Weights of a small GPT-style language model, trained from scratch on English Wikipedia: MLP 512 ReLU, no biases in attention or MLP.
Each number is 128 + 32 x the weight over its row's rms, rounded and kept within 0 to 255. Layers, rows and columns count from 0. Numbers have three digits each. The size before them is the row's rms in percent of the matrix's.

# layer 8 attention value, 128x128, rms 0.0843, rows 43-85, columns 64-127
101:152144091113135106087068127134071142168151154147122107152137133084078178133124117097137200142109112110118174104140112143140179141145152096115049122193116078163140084110121165112134178158108118
107:091141159144135130064076090127098139119154088109098120080120172122060118090149211157111113138156134136082091140111097102148139114206140176115093063150109098102104098163162112152144135155133066
109:147076143100185158142159102211094144119133093144180067170106172170146138142159049145168107110127116110113128128089132136142074133086110087122094145093188174111121119156095171134191142134135111
113:074129134169101107102091096151112121129135140141139137142128123152119137120106126169155116149158098190138129118084162171074072106149125125122170116124065161110113170156087140119127089138145192
113:101072137108114086157129156168141113088121087120123108104105074130157159127084185198126126186186119113119161157072128113171131127109153162189164119184124080125200100156123150119136145165159211
121:190135129100129160117051139177130163106124115150119110134052125153069143121097121135122113204110146182180065035093098147175140160143147125119105204108182155151127153143162122149099142130139152
104:164115127134186156154150131068102088091155099105162119147144134064089118149079099109171155146102127167104166130124177179168140122102101112159106098113105139114093049103148119177153160065139157
098:141030098123147123138158111177115118156117145128146081065039140110146116088122149145142119116079102168157088050143090148115128119182115097166144064134139107123140109123108108142163076177098112
109:125134140170067109128159161119113089159117095133131104147192089125106145065140139139133133080125165086178125112155103166132115133142124111140130097129058136093104147107155150135153124146107181
098:205186169114127133142162145131160113115103112129120094118180135213175117142069133168123142156138164144141101124123121111171092163115122143126147186154145163134150136124093109211099150099158142
108:125139137096130117163119097161111167153206169150095142144147106158146114046111169135182156165176068119217107070141071141123161086151119071151106115063129134039118117121139155152129147163149138
111:165113118114142155176163113085117122156104088112120085133189159142115127222092107162116097141083152112152141160112114078111085096093114120140147158098172135100163151142135123117112172077095118
109:071145144127151103099089114156131095109081187145160113155089162165161145143096149081094139104155074112109142088135139165098139130150121163130080085211131080195123131145103147076158119154112110
115:092103124107120110178172040154106181146136125124093092153110093164165116113131096134110175150118189135052123085168115137141147127127108125086153103127097171095101181133135144150044166140100146
095:136081125144179104141133111131147191147186188143081146136146148165119151123145187125110077197106147143209151173181119138103095140102164121123227086136074112125194127181159125128071139099122156
114:145122144155110090156184118106154126078144119115102086093109085106097101186146112099165075135057117115123133163123107121154066131134116121080115131157106145087172127109097117099114190101111166
114:093120151107129124149138114143123116109128166116112097118119089155141143161108078121131107073078133172083123157173083074047086118132167113186181129103171064156145084126094140109131106120129129
107:145163150133145123116086091144105103140214179121062183134073167096098157153142189147088184097114164123068143102135143168082140190162073102116107160134137135164132157127134119106158153099115084
111:098126122089162124104113152148088099078153109118165157182143154105117083151097104138116201103168139113093186214130116186127129171124104065122108131167124179189141137140117100091131105045139089
104:115178145117149085143125116125118123137067168148149130127164081159205154065111146105130105108135135123098125134068112130109162108174127117117153133102124183121090129184135174126136130176091080
092:116144135108114159088004107152067138134130121138145155151092149083131108100119087166090106100156221135095150155102190189112111123129149069128132172136089081098096146163190123109105175163118057
081:169109147096107145161152121135205158107101131137135080131149116057141194113077144164097077147167128096077122130093147105163094078078150134131122153149046146114110087130158095122148164160082126
089:124148136126109148131117176132139114174030088134101148127097103087169086104090103079103104108159132124126153110168190123081175089157160190120158176033155125110103106144161103103114114157113125
102:096135189129134110199154107107157174143117065149140120187119069190124191142157129110119102162191156084114127133151151134136162137090146104120172079122165186039134176093165129138103167142152136
094:132083143131129103160137168127124127156110069134173116154066102081114138150131103083093136201092079156178140159135096080153167140156111123122155085123135183092089129109132134129101148156131156
096:144104049081126123142090114142107116133082116116144142151111147056102052161107117129097072056025026150081146128165171148126129099138108132099173129060125164184096123127121125143127139129098103
087:150130142172103171158128150149153101135152212120114136127064139133133143141100121178068201098112104091105111092137160128136141092093131207112152135165183124127130143076093134169044101131165118
083:100076105070104178122119182233101133101133122157145148071092144120139169074144116124189127155139115177098114147145131132096093112184153121118193092118126066081121156093173128115129181221138122
091:079107064134117106126150177096167098096159122132112116158164080175136139118122079123102118107136177076137165131196081133133170114109128148123039149097096097113194093198166114129086119098148185
102:122162176127109098120081171120125106173116117108121099118141126129100106082130188059100145162096151130127149112088146082116108230139157111122138153146154161105168096150132132111137202172152139
102:124089132125162150098060104080116105133153153126165161137181133113122148120179120176158125176090198189145128145088098126140092159195062070118133135140077145176108142216117185169187160089141133
091:086071096153190189152083141138123109137083121145130131129097155095089112183110112162077139146120086135125112112108173101116121126098123108136091148100110086127118121137124089105161177059176160
089:157075105109078164096162147128116093131051107132165125128120156152117164135112116049186194091054174126147119164121123159116101163086140118141140144124104171162117144163086195149134137118108088
105:137117083154188102147135135129079173130150090121143131053112133154152147100147158060148091143138063103098152097064136137139114115151135031090150091086155175101134122123144120092110149105191156
085:138102089108144134126091128094118157107116153126126197082036091162139225145120138084172165128088177160122133129164119086143160078153112123145177112127135177041176155127144121135128098148124063
092:118151115167125180154168130068087149146188088091146049156101120132121162122152122089167063122092169132097118132141109173156118124122107109125119111127049150163127075142175164093070120120118141
089:168127143163148096136092159088112142127086122152117138121163105158095153130160120093091141132081178159140135082079112137145149159161122077139146153151148132036132135129098143135136096152135076
084:118139195116159115133149096108156101131150154100145101125146154095095015151138149103160188104141133151167148162153156166144172089180120113139071077177143137096136157079097065153082122139169128
096:119089118140071117145132142036134143131090108115118104145110133148141093107135133105155155055093163151114119172164125126102147070157114158124147155112062204150125090151078186097167106162147117
103:175134150134176108176171132143166129124149173075168124136140114138189117188106127134138105107188088138080122150075106116151159129091078155120107158120159105133160079090230155063163096175104131
080:087144167108129181122089099194116118140143168094130145103061093120145214116124103137090150087199100104048130109118110097089143090099149144156096157136164108176104161102100126140125131155128059
089:124208093158117116145078112138169087148155165126106160173122142137058080080155118121164140112172144088133089141127133131148145165121156158148113138185071117082131127134124103091090098140116100
085:207200117129120145068123044161122112142134188113131157101074153136119142129124127146147112127162111096129132110164121189164139129155084182102127181154109092180123111127164090126147104067153159
# layer 8 attention output (transposed), 128x128, rms 0.0718, rows 43-85, columns 64-127
100:170167123109116116136134163110108173141190129158131129097203146128150116090149106111126123111116156082072135105113167099133146112169148093120066128161129093131172165119114159123109083144148097
112:161105111086136096123183142118122190146092063113088091142139191077150144109157144104104134106117101159151071120112129117159142124108204153074061079171101105109174156181115099132189096138107100
110:186122185125113166137146126208126115162110125156137143097070141170147112128153120108183157131145056084139141147153087118178093164166142122156150169086158111107173112110161122164116112122119096
115:095135121126105149134141119115069078120100171128135136047124167125145187082114143123149099136108124155122090186101090145137114095119117103151185094155135160189054151173130106120136147100089116
120:131122162068116129147138182108107100065123084161108156110122116102180164092162146112138128122110213099134094157165133100083079125096119131138150128130146121098155141134125071074134113100118152
132:147129199104132153115133145154094184138167102100112097122135096118166091102129181142125177117159181144130129121122079136209112099103101124167172208138150111122147135173175117158157140126100154
111:129144114165154178118096154154120119086106146136168155156148137125102107147148113089179113146143014177133163117088131116100138137130172092127175147103094129108164121112090088099096106168160107
095:210124080158093118059137142096076132106196133095111077102077151093144104092143150100156094110096139179168105138111149091087078142152124075158108087170076136142142139135125039188128126110112065
110:149143123140074116057090084064055136144138132152145123101156113172141102173120150190098094127115172127109136150135133173079133076160130103152132098143088175153164209129074076110122123104163161
101:132112144039089118142141155155170134087152157089110170193114130098135091139103123178128166157180132181144126082116102161156117163095195156069153095135151092082151141116125131123111088137118126
107:133161107066133101095143121108163145097116122130166086123154134182169086099160169118046154167171101082227118124103084175101113102112153042175122116117128154153076136153159099125131141204148122
117:136098149104169109108085099141180090186147145105084136172107122152085129189110098135191107105147104144153164092149112104161123164155170166109126121093129131123150132140099152134048114139114112
110:117139125130118110146127184157091071155134123165115091092087181130138140085127111095155090077131175146106079162115154140112130160142160116100098135135106147086161098105114094111184119141119059
117:092135149128150086139105133104130151176140121174136107122137129156126121083081118125110169193151129155086104149167112193131120145132094167071066159080111076086153139135127103200086126115152117
094:107123096078078117146116132130150121138114163117199065110142090119150143140087128063113136122170213124201107140167120158085134089098103135133072103124171079147099076154113101097122192176107179
118:079110144130127137117092124151124108113089116079131147150125074082090167152124159135212073123052133151126130126178120120113110110081069133157135145148090128151164110141059150125114075131134139
112:166174103128075111118129117154130146143160111077097102113183112099108106136136104096098104083084136163137101122114176147044085097115146121168043127125145107142114162114136105117111188149153144
104:068110117104137144115115091146173126154157140125060138151163146102105140067118157118113130098169079177079100143118138123145161142141138064070101119150128106160172125157128171091185144115134082
106:125128133191157161190083188142121080126164101205133136149152088133069127092124109138122114139131079141082197170148119127094111155203171136114117123074148081070151103122142153113127119153157137
105:113145135155126072165172152159191154172122132125096092151157105149121140111129210104069147152109160111129059105151134154104150112111130164115084060088098166079068141112142129177117123192165091
088:140082150159157148152108122134121236152095157170116155089160156100176123119106135147141131123154080132078096150136152083120105128179093128164131137129108066166140151057123131067147178051126145
089:136130052108160117135159139217102093140025166114125131103143127149143111127124117102135152084203075144140120140177091132101088139153167166062130156065105129143106108125146073128155120120125161
091:127156148162115094147121106201172134140068118146111096118161072117134147103106121125098150086145136163126182157149205118147088082119120142127119141100136166111079154080158140155125156102114132
101:154152151104123196162185133112110065103125081101154137171117077126154156139123175157144182157137151124084170085149132133088113137111139194107146156115150097126153113196102143113133166063136071
091:107103157127164145164103152080108149093156095129161093138084085095104116179164117146180128156147166130102138154133162043119129150119122106156128129118157167116137112166099170144126189086141165
099:109073069191095102105087130119125158156141125111077166096120174138069135184147073075092104088170094116102151159136161085178135141157142106188133095123122173112141179130131157166129108125156189
087:099181139137151086090155124173110132078126148083144165053095127128132117118088129159110134106182125125145089079108094139146166129181103200113158122154087081129157121115159120098159080069178091
086:076124142150073175112123141120117155133140103162112100096136113121128094103130100052095080105121113134058135199105167192162098093140136090134155109150118132164118150097163135136075191138133103
093:176187150114151125166156130140196105120117151091114101153161064117148164144154102197129147150105151113135119147158127120155130087136142049143096116075131164127058106120117130177145122132107231
098:197115157039142122171118141161127131172108153080179073154138085120116148104137214119103085111082143197122118120082126058042138160107113158068126119138112125150127117124142136145141138160073169
096:184104147094115158111077104084135154172145161180135135144099150110145117180152136124179094171095123124142136137101135099171085112142103088114118162114136094087113131143127164096154150176104197
087:153085133129138170138151136184164119114152107116128113096133131155123116144128118096165129110133078135132119103113191153104163160119106156170116101179197158115146119127143166076164116124084156
088:158131053136057115072084107119116161169127142129125104123133135085125130191143144049101184127126138167086132155113162132143069089160165139159172184158108146166098171125105184127114133112121155
101:141078159124103190169154084115131132178149142197166081178125073156111123059150158135112075131151116081053160139074130110054150136121134114074162101133163103141161136174105072147096153148091148
086:111120199179081144104159152116130162103149123105158119153106127150131122154132117136123126164124160110129082156143161137175117092121090090116120068188145129113096171120095139124050176113172111
092:172142087112091125118094118128123081132104129063161129177101079160127138198076084082130154073171107163077145105086043113146138116108182135080138155081129120135116110131139108142109102127093163
084:188133170107164129151097145104085097180160144142132095104165141116166124108137179194113104173092135112153076185152152112118080161112054184126144076182161078088113138082134101132107211175111143
082:085115124159167061088122113119113147124133095109148079131087162131184062168140082115173103141128125138136169088084087121121166121174168126092165121190123087131186108084127127108121093153158131
097:141133120152129134141139111153149188087072129089109145184163129098126098168091120164108117104135084109127071175171159125129123098104100091168097122112133206115099165090106198147134086161126158
106:125174136138192186183166167158101136128094182140137123175081137176094141122116117130131115116091131082164098126161124101082092112114131135124121146074149158133070136076137124078085118168076085
083:110217161137174137069164134197163129066120125143115158083090184119091175077124126091130139077102146141097128115131093113148153105096092186152161151094112121144107086119143094112201124080127062
088:131160101134097143113178127130108051141150114114151110172150151080133102084103096149062120149130138130133146117138130182040150118106149170168066123130118076131069116135106137106135153172077107
082:106118086121134115086168091178109174099081155166112134138138127120101098096105117173117090108167105084124083110135059119182109076111126127103117108146111069137127111126115066156165124109118120
# layer 8 attention query, 128x128, rms 0.0954, rows 64-127, columns 64-127
086:113117100142144087139158105158143145051174188068152120175156133110071060121094147117104083103167114126130077159114161085134198083098129142093095131129191088135162136138153114173142070150097144
115:148128163107103179115167108128125062160115115221099078118144120151120169142132113174102149100150117103083130146136078142083075098095148074112094113099055139138120108119080099104060130107141094
090:063180144119129122113160105142099081086117160089153085098105084195094126184121164093165115149135133114131093156099113153141111084081198068082106134168107121142096119133130094180094084140109136
100:178088169115125180136144099179126100140144086152125121139194074105138141134120125172125125085148170101102168095122155115106087144121133105169099152106097093104186098157145161082071139105123136
091:169107123124141135120150165118181165120120080172147174121121151148125137111085080161118083134107096171103174140132164115037164181180115164204139122082151081125191136115087180094154098129145143
088:145118143149105118135073163090177138161130120156115149119130165132103111059142023147108134147084062151108164126110119125098183209206100154175118114059101131135154127165113136120135101147164160
091:078156174104102110095100197131137123102162166081167168082144156173171101130126094068137156179100145068145143085129133161086164176167147122148133097161121147078106167131111114107181157171120147
116:185113087084118144170123148166151158175108097193056129176158141090134135076103081183119109085112119168096158128151132049125104150099112136151060096094150101145112099132101134123117143149100144
091:069163094081158131146119050097163131169134110162142139138138171112167186154135140108125194133183074127196142122106099159216142103136155116120131140156147135149149077121163147097137169118102135
110:103102130161099107097163080125050084110133186084169087119104069179124141156116207048133146148128154118132101146124115141120185111092162108076132123180120149194114128121106098135162154111097090
084:153138110210109159179117051138138153169131097219070178144201130125110121041168092136172087107129131175111113110136113084151105078144120145126144114079154168109141189110158132119113119155122140
091:156087146098116146106119142056114094097146104126107114105124142181141066100109079127129131142144124125097126098109111153120076086098096128139136134115107181083135151109096131099094126107136095
091:096116085152127100180126132106140133092127112122175154076107102100129102136058107112102137125136121129088166119165103105061110110123112154095169133107136155115158185118188133165078100152139064
103:069182172149153124118072093159049111067108130136067140083085086160107096154070131117127117104183163067095086160145093155112158106075143123096154163136161114117117098170076156138146143153110093
102:126175159145129102176157154100113132069130202112146095127116158149173071099128139082140077091110118164145087063059096142146112165151150175081174105129190113121142105143119140096146156112116178
101:146148159119147120091125148144147140120099160109067106154124215184076074107136040218165120109113131118138128156122152147104087192117109134125070071101137121117147106117078130118105131143214131
100:118080073136172082072133145127133189146086107123170148104103108124123122089110135157131055111117129144142169044112136143119103195117173129128164156098139146129123108080152115135173117147157100
095:144114105129122101126151192109146122114168124158127125165123159148102085162209114163132073172147148137166170067096128196101133146153133117114137067111137130173118128129152067109134106113221095
101:099168052104071148138113142139172112139204090080091127110099194161089163166151123100099095140146144167160177098159134126116123114147149128090185076110182098071120107130144122107112147069143110
096:161114074140059114171115159086155113112165100065078130149103128138108092139149112132130136125118110103148144085117174127155136134112092105114083113122200125105145115127099157132168104171058213
099:178183085167117090116105111166161142166118139137115112132155135093119120173116134151109164130092110174098156145148124071165079130134121146115100169113140177142089154065134118143154116146163120
100:120138095110160137139199113146063117110136117136124146152101190101112078097124104067092126139123141192164093118105051136136110192086120127140139170127107160148111107167098073162169103107106089
088:140058122103066088138197179088158186149153104109121164142132140151090127102150090124120161110143139173138129105202114120085158179173119149132145065111137079082150184112078119153145102140132114
094:105098122131116112121147130113153088133106133187148164097121145139132134174097136050084115145120145091080180122104154160113144113143094115166153134148149140102092180185172140148174137139095092
106:128101152069153126121158122146088071134080112191116108129203126107103145132151108180111156088156151095104124137139101119085130109076121085070127114103097143109175123143092103083089132098154093
074:192139136134092185141139110090146181177079046130132139109096146144184186074118090124110155130106074156127161115112146126125173182162124176168136077130112120123101121092156130101115142156137158
092:162138102049085170123150101145103068136091069166092110110195095149123147126117118160098106109140171096118147155134102098091095092076115101082141146107093126141187091109161123104085117123115091
092:181109094119151184131111145105153163190059121190105125134161197077155071099108088166118136115105112119114122100157105089050137189200111177148087093109148097115143128119092113086079136144170158
103:109137112153139098070160113069067122126168151086169099074109131184109158191166111101155138142108083154173137128120112166190177106111134076093161141111122109181103127131185126158175130140131105
093:086118149131110099086148118138121113097130138069103100108096112158138117151145155055156166164133139101127071144129125134153163103086155121098104140165135169115080167140112084177133118150133069
104:090125136149122076098174093117081089084142179062096128091125064159123118117129192068158156182115148072153103148138138155182159086102146127075171151180156153141099155122122066158152128115128152
096:156093127141040161126123075067113153126113125108099126109073106198122174104108157127204133198083142159096097141122164100131152092140144145159160133126096168165116148102116112119082161159101140
086:151170112137134181143085142130151132129140183154097143144143218073111093149155087112149066109098149137155123072096158098200119165099136177130128078063118135136145100128113097112116144111178130
073:073168078108194136119130125105124162156101095110101178139159191101095125119140113149067086132119101199113112114151180127166078153156068170179145145086154185096165109120183151093146113105127155
119:123143135098105131134116215102124183176138089186161149108075147113114086104102097193137130119129120145163174139146111125119153162201108094142121120131134087161123119153171164110184102152139147
114:080135136199109088089140136106082120066152193057103124124100129159162083133127143071154134152112132108163099130123089174151137112153178135128186142169155156109096167092125147142170136144090105
108:094177146147114104157142089104120139153083122148150135180124095130166157137126175143148181105124077152145081064133075127140145059091169137111103141090140138219116116063079119163099186124068095
102:128056162106171142155137094108154133102147135080116142093124179155135087098156078056154062119106177119136192142110131136078120118105113121140183089095124126082184141124115153091094201165180096
094:183154109156148146059096102104136117127127144142124122099126157111120133131157119150203182191119099105123086122050180128150065088131119098172097176177114215128135168080148202120117121112144111
100:151152126125139100157105153109183112136129165124086105178096180053085141095151133173167135121086126144126131137146103131162085202120116184136079076128097154127143144104091091134140119153182139
096:134200139168126111138102132174094167133090125154152119149103139151124100114069117105132188095184171149133130133145137052143100120110144176063107123162176142117157152118110122183117081147152114
096:150113117127071060137105161192107125095086143083135189098129152192113066069095113105143083139160133121181144177152083137144108161167123112076168147182158116101121094181204129146142136165159122
097:116153148131152140135152164060113100163196139141188106181081192122135123151159165186122186170101161095153134161087141121151158180165104105126127078145083182114113153096190135158118176126135182
096:177100139127108134150059188199133141146145174068145157105133125129094060137136148056126080148106102105096127167109142162177119046137115127125156185134113138145100143134156143091145149176135162
097:131111136146107105088121175116145073080105154106109174069137134191129129087127108107156124128135122145100118139123172134199136215156133116163189149134108161121112131104175193103134113150208117
097:125125134082140117100149101114106076151081147157142136117097102152154177186113101131133127084113125172145043070152133112095119152114145149122172154118105128099158141084073129145100150168067089
087:164139147137160103032118183159094136127097178124131175141098104091135115166162195152084103125107130153106124151169125152142122163171162150158162168196076155127099155106111123123152098132117112
099:148219140133113138118160083116075148150129117111132129072103105136149123151112123133155154189151136092120086136111073148200088100118080147038080103148121187114172159091144127149104107078129134
092:127175073154184081132140089121111120090133122124169126160121117110129062049165147101163111156159103119111140066113132083186151161133098126094170095123099081156098163132112108097196152123139200
098:161140093127155128104171127125166164103176131100176143149143098091110087110160114076139149173117130088238142118128155146116153149125079119125095137127119161055175137082130112125167152160116114
093:067122128105103081159124100111185131138170115108099141210109155139143136106144096076085124117145147093138130145117143118114112104127120100108080171107127112172120138134092136066194157126073114
095:122119126128162149115154071084138117095119141154112075218159139184133111133147130184134199140140136064108113075179110143096146159078168044171107041153098109111138125141121148145177106168075122
089:133207147112067069159152135062071190133089138165120088137097129109150127095102129142162163167124135131109106158146084145094158147139119155181138121123092109147081102099111169127170131127120075
100:084168080084132161146101132198156122135164180139146181097118079064162180195133107108142128179152132098121095146080129160087161093140121101149175105098132120074100153121067144159123104144154086
097:133117146143130107168111072202116104107096155122107125186135123116175189126091127064118096150111088165113100100158127109070127141095183143167118163096140118154100095119140170118115131192103119
098:143100096168161157116089129083095152144140165116096134213123154127108123149164080160104166160084187154135123141157101123165095145185136086091075146139091148087069128110037088184137111156121137
104:190134134140099149141154152150091149117113138154115076122135126108111127080141153150135191097120172113149108120132093099213118155096131155139191159142090197182078088087183130130191151111145112
099:161084153123150152109141131184075143088128165117155141148093155103140129165147206118145159086166136105121137092118188163127166079148124049161124088151073098095129170178107192130170140153128112
097:125212135127115126188068144112141126168202167112155159152104135141167061081087106134121155205093143072155119132135081158073224161179123142144181124158127157090129179138123142118144136103166115
097:104143133142153129079125152176070147128135156137116129144102128164094046148120109099080148156147128118157134099085162121131191142119116084116211144205154125145139108199118112103138134079178145
104:152126086104133100114112157167147137160162104081110114120107182127080141159156096111163114131133133175107153103121139098175142194131142065106145144137188177135129078139184075126098135120112168
095:101126086131086083147114179121155081107129153101180148180161163148110167058133075083123134191138122183101134144166142120111136101161148154154145118124149138116085202153119113108096128164135108
098:117142149067080122142120153083171062115187122131107132148103181180104133162076120143135112153141144126143155163097128146103124189113147195151088059113117155177175078161097102147142152081121160
091:166130137149081141085157196131135120151103155084161152067125143091142077198177085090181126145101123134102100125097117188155067131161142160082219125170127132129146107065120133086072066119134135
# layer 8 attention key, 128x128, rms 0.0958, rows 64-127, columns 64-127
091:149112124125082186144152107146136132109110149093129145123097168114117152072144108195202043148118073125171158112151180114137099191148089091133130119115163098102139151153156123125126158182167130
096:098165133134175104110102125130114141142129140137038099111162071118128067133086166117110134105121193147111086099145085121107158089128151176062113175128113130131151100071098093158141138061111120
108:127128149132145108166175104120156106113086166144122107161168086112166136104074147177079169077131156121072116122132086125135131162096123208125103169120108116107150116086074077126120103101144143
088:116106098184137072137083139128115088119178129096088129163185099138087148165110126092182133163096179129131115116112108155165135116157147115108166147143118114116136103135119064141194079100079165
092:160137131109097160089107113142146164130131118136171081152141135164140102171159106070143176162083123139159134141107144075149109108123082123244146116129157099130125111209143149100136130139221128
077:167110102110131121122148083121169139158145093184153186080109131094089162173176091102140118123087112163145152135116188097132126128138115103122137109180149148119196113173128194105123111105145157
096:135106050103138120124162119116126127162079116136076106150128107102137125123110101138102131109086113204122215119137131136102113147108125124091090113090099078183169074139082134142101036139126153
099:205071132098120172099122153072176130158116065186169144121101141160130153172160131067156150170071150133121136170062176128174142131139073097156137124158116125116169139154127147104119119104147117
083:111094104138168137121118133137130201095193110133147153101141139129105154138153147133119162094195121107103139134186088135124090104080132103107109099128085115039230166117175138112132095094154089
073:093158167131142081163123127140129118086093183091089145136163128104150106126093110147119138128223114103090032105125089121133118125103160158124186154093102166084101169134164146170146130130151132
103:156131084175139181165073080107178171168135102156184199138135162178106132173162121080145125139105120116113133152102154131123128112115127161142106145141158166067151124177152182091129114082183116
134:121112150159106062140189128144105120119124141099158126147124163115120112114127116158162131091106126128129129079106080180050116141094225107102148165127080127127102086130105089213085081151079153
119:079158175126106097118159078106110063092107181076170087135134120115098105110164151114171091133126139091134139160128101157091164117109183090139174167123112145138080089120102110163119143132082120
098:111134077105164125131132110171207160175087089144143121123153173123116119143134097056147148094119119162142128131138173125120160158089117178151107120104156145056104054169234138154136185150211167
100:153095107189146121144099130191155125123078097147163144069040151124086161113190137175124140117133097105148163219174110169105204140151128106074135138122107077104124149161142104130117113095082152
098:140117038122110076148158192186132178141099133151103135123093135103158142092122146141117124183086173172170113172090091075137193134091155146115167120140164104186065084101101100171123107172045089
102:075220137098142112147103149114172061127192145145161149098101135175095159132156132072121139147105130150130070143165170115109170105213108113147143095134142159142103171148046123161087143162091137
092:113115105198131155124091137148115170130130156117107140117078123144158131147158152146123152121100108149144107136151103050078193110141180084151141137072128124198142125089090170162119114102035115
099:129093158221109125135103053138135155174114142152069119095153154102082076103148118098104132071160122130119138135146068112068055167104139142110156138114121072177163140125118143172140107141099124
098:185114137139114088149161097182143110125088112114155091137135144111153120118100088167185106138109100098135113091133076194157145143097126142059166139131135139178161111116116119152180116201101132
096:170121115180149090112165103046118141101121169134130151133224093074158122133122201137119120215118137148130126132128101134158146142146142083148104123156168165131151132106092105070145179128141105
096:159051098147130118102123093118163113081100097075106106098053132127102159138156166161112136150123096156089157101119099070109102094143139139155124132166159100097176093165101180111113084149141151
090:099148155113144112178140139184097107135148151104182176100095089083118148089119107087101097147100161100151148171134105143098092087164124117139164136167150095141083092154063146099097124183144135
098:102112140121144105132156150093115078198117139097202129135130120112181120108155177137112098078159141141148103082159154200189057110166155146149115114129068220111095149186157143143142087091100136
099:124163152127079141108144073084146120081176161153121121108192136083066164165146171105116139116137172096096109100163078146088063128109136179085194130147082113114161125098129105146102124093100092
098:076148174143120098060082185115121144137156138162138192103113111155149176186184131105149154207103160133123118166091168139124133063166124120192159078126145084150117161153098160145130118159115098
081:112135127161161078117071132106072071095168174113110142125119105155065149140150165136196144113084191137149102139120077145164096145156163127110135086129096139133128079125123118165185049122097147
097:145107120124113187082108162162104088132120117142159171058062133189100155131174106098166091169120086131143139164121161107145120106132101109145123108150140117101150139181138158133131133132146100
106:121149125116125149169107122091156106096175159168104099155169138145086145149160170185157143082119181122094086150125112164162106126117128151072191113136089128124204102100121187128100120097091134
106:109124137172115085157158107110115082122098115122101113142172132112147104154102158152114106125107138143064090085111070149104095169125195159058117183102110139167144114075111133120117116106097136
104:097176143179133079133117137143068086086104154093097144134141097098167153087144151165133103124154150098161075121147067153110120111131174167053140147125130154143082166094116086142114135146109100
111:165097143165182128135123055110176097078131138118068100127149151124118069142081188122108133100077164130084138104050125189140102172062122139077103158149146079136141093108101087108126182076141121
093:148040033147101172164103130140131148166076093202157123100143117137091122113112136091118125116063130138102192142134176095105132108173118138136083138129141092128180140174119147127113127119093141
127:159122133093119183132132135145184178158159074131148124110136146147093138133162095128132149116112101152131181130133194103149122130161026109178076087145121091119175117157125170114145068152157132
092:140109119106163181138185177096139160177164139146161129135108150177103192156182087118088135180124095162121152150128182121107176110173070139145116085131124123085124131176114158087125123122135125
073:100109131170125062145101087196131106155110173053180124107107133124114133097167100082113097122154043145137127136181087137103139141107157102098110093128128151102114127132118154125141089182131113
086:137108158140158158149057102110151145119136141149150151114136130190150141146128128106110160121102118123099185192128180131084153091160104164148159167159141147119124197060133153072139170093167063
099:118138074132093159111115123144189217139081150180160104097140136155087092092154073148115111126090118144112146135122193121169082196112097175166108109150121074160108083143129126161117115120083126
096:132106075155129091190150139148060107078150144152173099200106143170111024149102137167114131074136134163107116145128103101142133087123144170148059120085108204123137138060135104113137132113108156
096:137130109123060129156139172149152160074149094087124126138118126127132139077089109118097078198051179137100118152121143070111203082138187109120139140114164150146107125085071144118082104094105143
096:158147108155141104152143162094108154134128145149220056141082132141134062133144128090135144167101106160114172135133120175118152130139095104146110124134140146063105141129117126095099157142176131
095:025174139107118057136172125139125102140128205131173124118154140123090153100109109148086076154145128161189150148155134112158178114086169125090183123077100137089144160143097074152166143158136110
098:134101107155145158112109143127114157111119153114101085125095063097157162174097166180089112065167048135132115115121078139116145077154167105055081093129112101179119141104110122100129090131036151
093:078160132176126146096174053171096116124109144104098119137127104113120112141100082161130129154110121172120124045126125095136146197082142160168163142094116127183081140098122082161170150172167153
095:090152107183117104142147148191109176148128165134116149103215126081091143092162121146115104119114103117122095122158126164157167080129121127147120112192101117115086074162132118175168076177089112
098:126134102089116108078102140110160141136146136111086144049136167141119104072094134142131120108089117080106164168104138153143110107187038189204135145137164134093080127113132167106141138106229101
094:075171124103138119108133136161134143135141117095089128075142120126131070083048104149057127127184157144175151107174092115159145095112128115184149136136127158131093097060137164113143128112184199
099:124051111190113111110132140121139096125138165153182078145125130169108060097088183153107135127167112112098211098143123150136139126134138123077129115100190101130125130103120084069156125163078217
090:112119176129112139152123139098083126073195161115198131124103090098099207144163125144146135114098114041133138137150105110139153125206200103126082170121173136104181186110119065167129081145132147
093:110153099167090124109117142104066100091129144101133110098064108121087160124145167171155140160106094087108131162141118123161158126115126132163124122121115132169125095054157054111123103164112156
096:086113152150199125141143112095175111106081102129152173126097062103130119137150113083176132065138076107135088123093151126108125164132178163100125142121087150089158196117153153142095111117141123
099:121166126000129131152082166099130146104160140118124126104120168127195078120131132121134151118090123138113186130101106142126154086133161186042103130127176145127157138137177124139174137109133126
092:080120178123196136156123132175147087146153088147145211130100140089146106143133104062102124162136122138175158152148190111158182129123078182108113151150129174128106130170144150103088171081189177
098:186081121104212160140105087128103163172063095115071142191202120127169083130086151102130088054132101114147141141154168129149100144140116145189104137134170099153157058171213128080122148106155129
097:158141089043127141140069097139171145175070114109098169099167141126085111136166069112130132116109109174090080173085188125141133119150038148167142125110103139106151134172190155138111165123212086
098:162098053140109091159121140152151122115153095086111144082112164134171162103065117146082096103142109131156141100117125075057139137143107145095122144165200115157151114155128132064200102156118146
105:148106100153152149136097155123093158108198116144135100143055170057162127127109157155099142182135106141097162091138152143133138161111124160071095088129090097093102165163060137092126133115119164
094:157112124080181150178135128154061118131102133121095067125070063122150091091122134099108170086127084113145153078123098191130099148121117116100079130123090167180084092052179132172192184132138139
095:126151117122129152127102148189149159165100129101137121151133104119119154165158057129104047112192126151158131126156174113155139136089133145180083153101213149143130161179138171127092126126206177
088:112081096126105087096156121171125106097132151137142043107105132067125114149085175123135131120085104102149110115201062142120161155113145083136152157111152083122077111072130120186116091163069136
103:157153100143041085161202104129103101136138118149146120158130113068119164119157163162148154114120143141072117112139062138138142130108148189124182135113122095128159174134095178148085135114078087
098:098141125155105106190140093180155170134075198041126140102139103087068130112125047076153111141118107146145151172167135090119167105168153114176131181136151156167118121148101162128184151132125113
103:158111169099118125105115116109187178115086145150082137101137111119137188132102152127140160139102170131140121144076122119122124068100162138083138175124058098122166122108132120141147098109051137
088:091106113200144123106137129186077101063098168092094130121157092159100069118094149174102147154155146119095119156164072130120109179148165156127164092167158132158141096096096143148152086156081202